config = dict(
    weight_decay=0.38,
    warmup_steps=240,
    final_lr_fraction=0.0,
    doc_mask=True,
)
Each number is 128 + 32 x the weight over the matrix's rms, rounded and kept within 0 to 255. Layers, rows and columns count from 0. Numbers have three digits each.

# layer 2 MLP down (transposed), 3072x768, rms 0.0182, rows 1636-1650, columns 96-191
158128087132132114175201153217122027115067103138069154164130124088132093130028176134153101105128110119174112141149078157178138141108054160103133126120126125189124065163147063151149115075077202219075066113122127078178070126055135215093103129158117091141206132174200126090084110101134129127
136167215123133204090149163080115141128132157110086116116126138101133125179122085140204114065135127145108127150069135115026054098099078122114104126078097134113031169119066045166171140141168176127101119070129152099126091079156159148082117112167134058187150153146120086194129138168147139063
114084126123131149110200186169065157082013130117157142112148100132144097090091132157110091107131147042056131142118121131213080116107156112150109242115081067235124142129116176125153089090100183080060083110124140173121141183100114106122152188116104089129098084132169188163121226082197137153
137209097187124120126036129158169112047163136197086133103117131105124105054082123134076182107115123221129046121103114112183168118129196115132071093199123193152172094118140081194197136119132159135172061164095089090110131114079111153114128106185153134203069116123075142123119049158102194121
151124110101133144150077085115121122141120132127120098118131134136112103130113119139129131125102128107130142143091117117150157101186124129141124106144127146106122148127104085120163112112160112109095121146109112099133112116153127124107134127145123161095167134118097148125152141128135116119
083159141165167118175142135156131135066107184126151182180128073032123172092114141152128156044119136092155126157111140219154153135077157121108050114145136148136074188055090129135136111115195142105132140201106132155076157112085137067136128085082157132144175088126049115115181151122092049156
122136160160006066206151087164135115169135164129102003084208078104198086095140093175174145151166080178153176038111130172109099139136230184159141113094100086141059116133164024112148104128123115148085105133059183146094162184114131091150136130205109089120132114182191165135041156094151158160
126185136190117081238085094081169154149117080020114138107140126178135079135097121145146172134091117114109108052119135094077182154073157141111105133167090075159156086182134010114140127109100092171141149098106184165071063088117227105172110171129108059144085165068162164172116119136177144078
115135130077111093176057109109165127214117036063108153170136208116183118204135180101092147133083152134144126084062034126090144108176098094137218212171145075096067213115065081113113150142173066181089094133079110192084114048117250103140138085130134127057074055175096179145156147146150198148
126097131122137126141139114112155106096125142135127148133120137090101146143122115102096219117101124156128136115100141166136099142137123121147119141163156118141120118089137173132156113122109188126137113137114138132117092132129123112144118081118147154166138141146129144131120133128149129149
150127131144118108135129110151135138120124142133138141123117114132120140115120102114132141111159106111124152134093125131126132134103151142131152149160120136116137134132137135124148134113135119131118124117117143113136176137125138131128126120119136142171129106117110129148126130121119129119
125152119123121115160127140103136127119106181118100128113139132113123154125154169123130098118189127104137123143099104134109130158090127127139107118124090126114184117101142133120119116120121144108142127120114127087135113113126128121138167081127127107142135106144123122133139125139144142160
101053159063138150192047091126117132107137144178000165040079148122198154101119079103152111071169131124085134172129090059107255183084184126123045101148116150038152010162127085158124153094164144177170115123201072071149214152090147126200166175138161143123180215130121158121055186170073147118
129085145244155082145121033164177200169126076164183167126122166115143207120094119175047170098172109137140116143063098136088080157070255135064175238111142060087101099162175092169141103149125098088212043090140143131091138128126171169115108155145092073133109099178091161134159130113154192154
107098148117191076111136099162156104066082132179138108136134088117146144124138135176174107051053157098137046171156124144107182112083127093054035170147121177124088097153144146195112100118131143078137199112119128080112130092191174130134142085105116044161128121189077156142133142121131145119
# layer 2 MLP up, 3072x768, rms 0.0263, rows 1637-1650, columns 96-191
167122039153142137129117156181138189117154152162117136093135156080150131082152162108148125072112147050149100153139128132146042070146076126164129136178120096191153175060095120144051159094104129127097152086170136106059104151129026168109122120106129096132164179032140143164116142132120181130
175145125143127196151123113105044200169176114144196113116143123149066078108112164171123130164131136128112082089139134086135138134211085110213170098135069169150194137148060163165061168120100136082092154112112117153148162213028084157129136146079099209136126135075164096062127208134078145125
112167098153067123099141058125165182128160194105067118088107109145115131087160074237092078114150147132137168176115137142103140182076137123082168139130130191105182090114107103119142127135154177168084136163074076139115141226174129171167138160142171187163183103152189165101134104097117114118
110114155195158146083117133156107107116138111152148141161151126142133121124146132108108161117121099183119140127144111134120133134144148122117194135116221081191133109119143106131117128105109116122103122158133123156130121119123079078108129142114135137141139151112143104093116162126083147136
204141104091098110080091080156150136132185093109103103073102127135099084137146082131112140198137130143180131098132173086119083122134126108088115123146132180152135075066215101095086131186141099161098100100132155091169196117172121178101125132183170106124158185147159073137151077102139139094
088149167137184127141042102098152161136149156129154118176142187109191149133107117147169129110156149118147119109156073117116106056209090108129118131100197080120237172074162067141087160170091101148070187180151154145145108109146175044205165157074138181124066180166125062072097160116139140128
146120101114229207078145149186096178179117132126165128086104182154104146112226101136159120115161157133104152192162149133120127120147153145149081000133210122086115179099113149116146136098132147112163157106195095079105114083136020127114118189129155137079175142089164131175139155112100116152
084089096127170145166163106133117169127097160101130084147134096131120096075098153047124157082135155071149135077191171201114124057121154105107142145176128138138119110068130131135096057177131117229137127168171167123086126115104110055176041124143133159110136119028156122148042136113038082121
147099121153138125122091092158105124136150142169149130111178090173140144128130122135082124150126139114104113126123079133092086101144098100143162117161113114159126101117086113155168091180131133131126134135145100138140138131100113147130093172139115174120120136087127163148102158145077099116
155128133157182114152106147150107143091144130118144117112148095155105128130115123113105124160109119111098080157180119118117083105126142102143120096128137116172163127129081168117110104104107119122124134106108106125122107129142127123087104145138176156071125133101149133111109175139149125144
112117146168127131096142106158141129080144114165162134134152113141102138132122127135101139161132142138127116137135151089119120105152122165158135089133148120121139174120114098100124128127116126106150099155135103155139129152122117074150092142153140132103117123128093107134089092153101118151
163165145178145093091131126117135136122220182068131106095098158190057111166188121163103175063180130057082097125123167151105104091132104094112084091168143137073062130146155117118122109149156079128150119134246105098180141047155144093127185144114143202126176116103076108136082066086126065163
165189109095121089146013179182127182098160211150091169103154090110140124118096119084111219000144123087166198143169146143186144041090174110159129141080118129188168152165077053062069088148081112167135133187115117092222097118118100137160034139145100113133164108092074094155065164166125155186
124133108105089129144042124109155115159144145151121080140177147203181128124140147081144097169113146158115170162166167096137054087056156096170120071137118089084099169156094118123020117130096125068077126171195180206143108100195174099133097186117062180162084114135149084113086088115104142108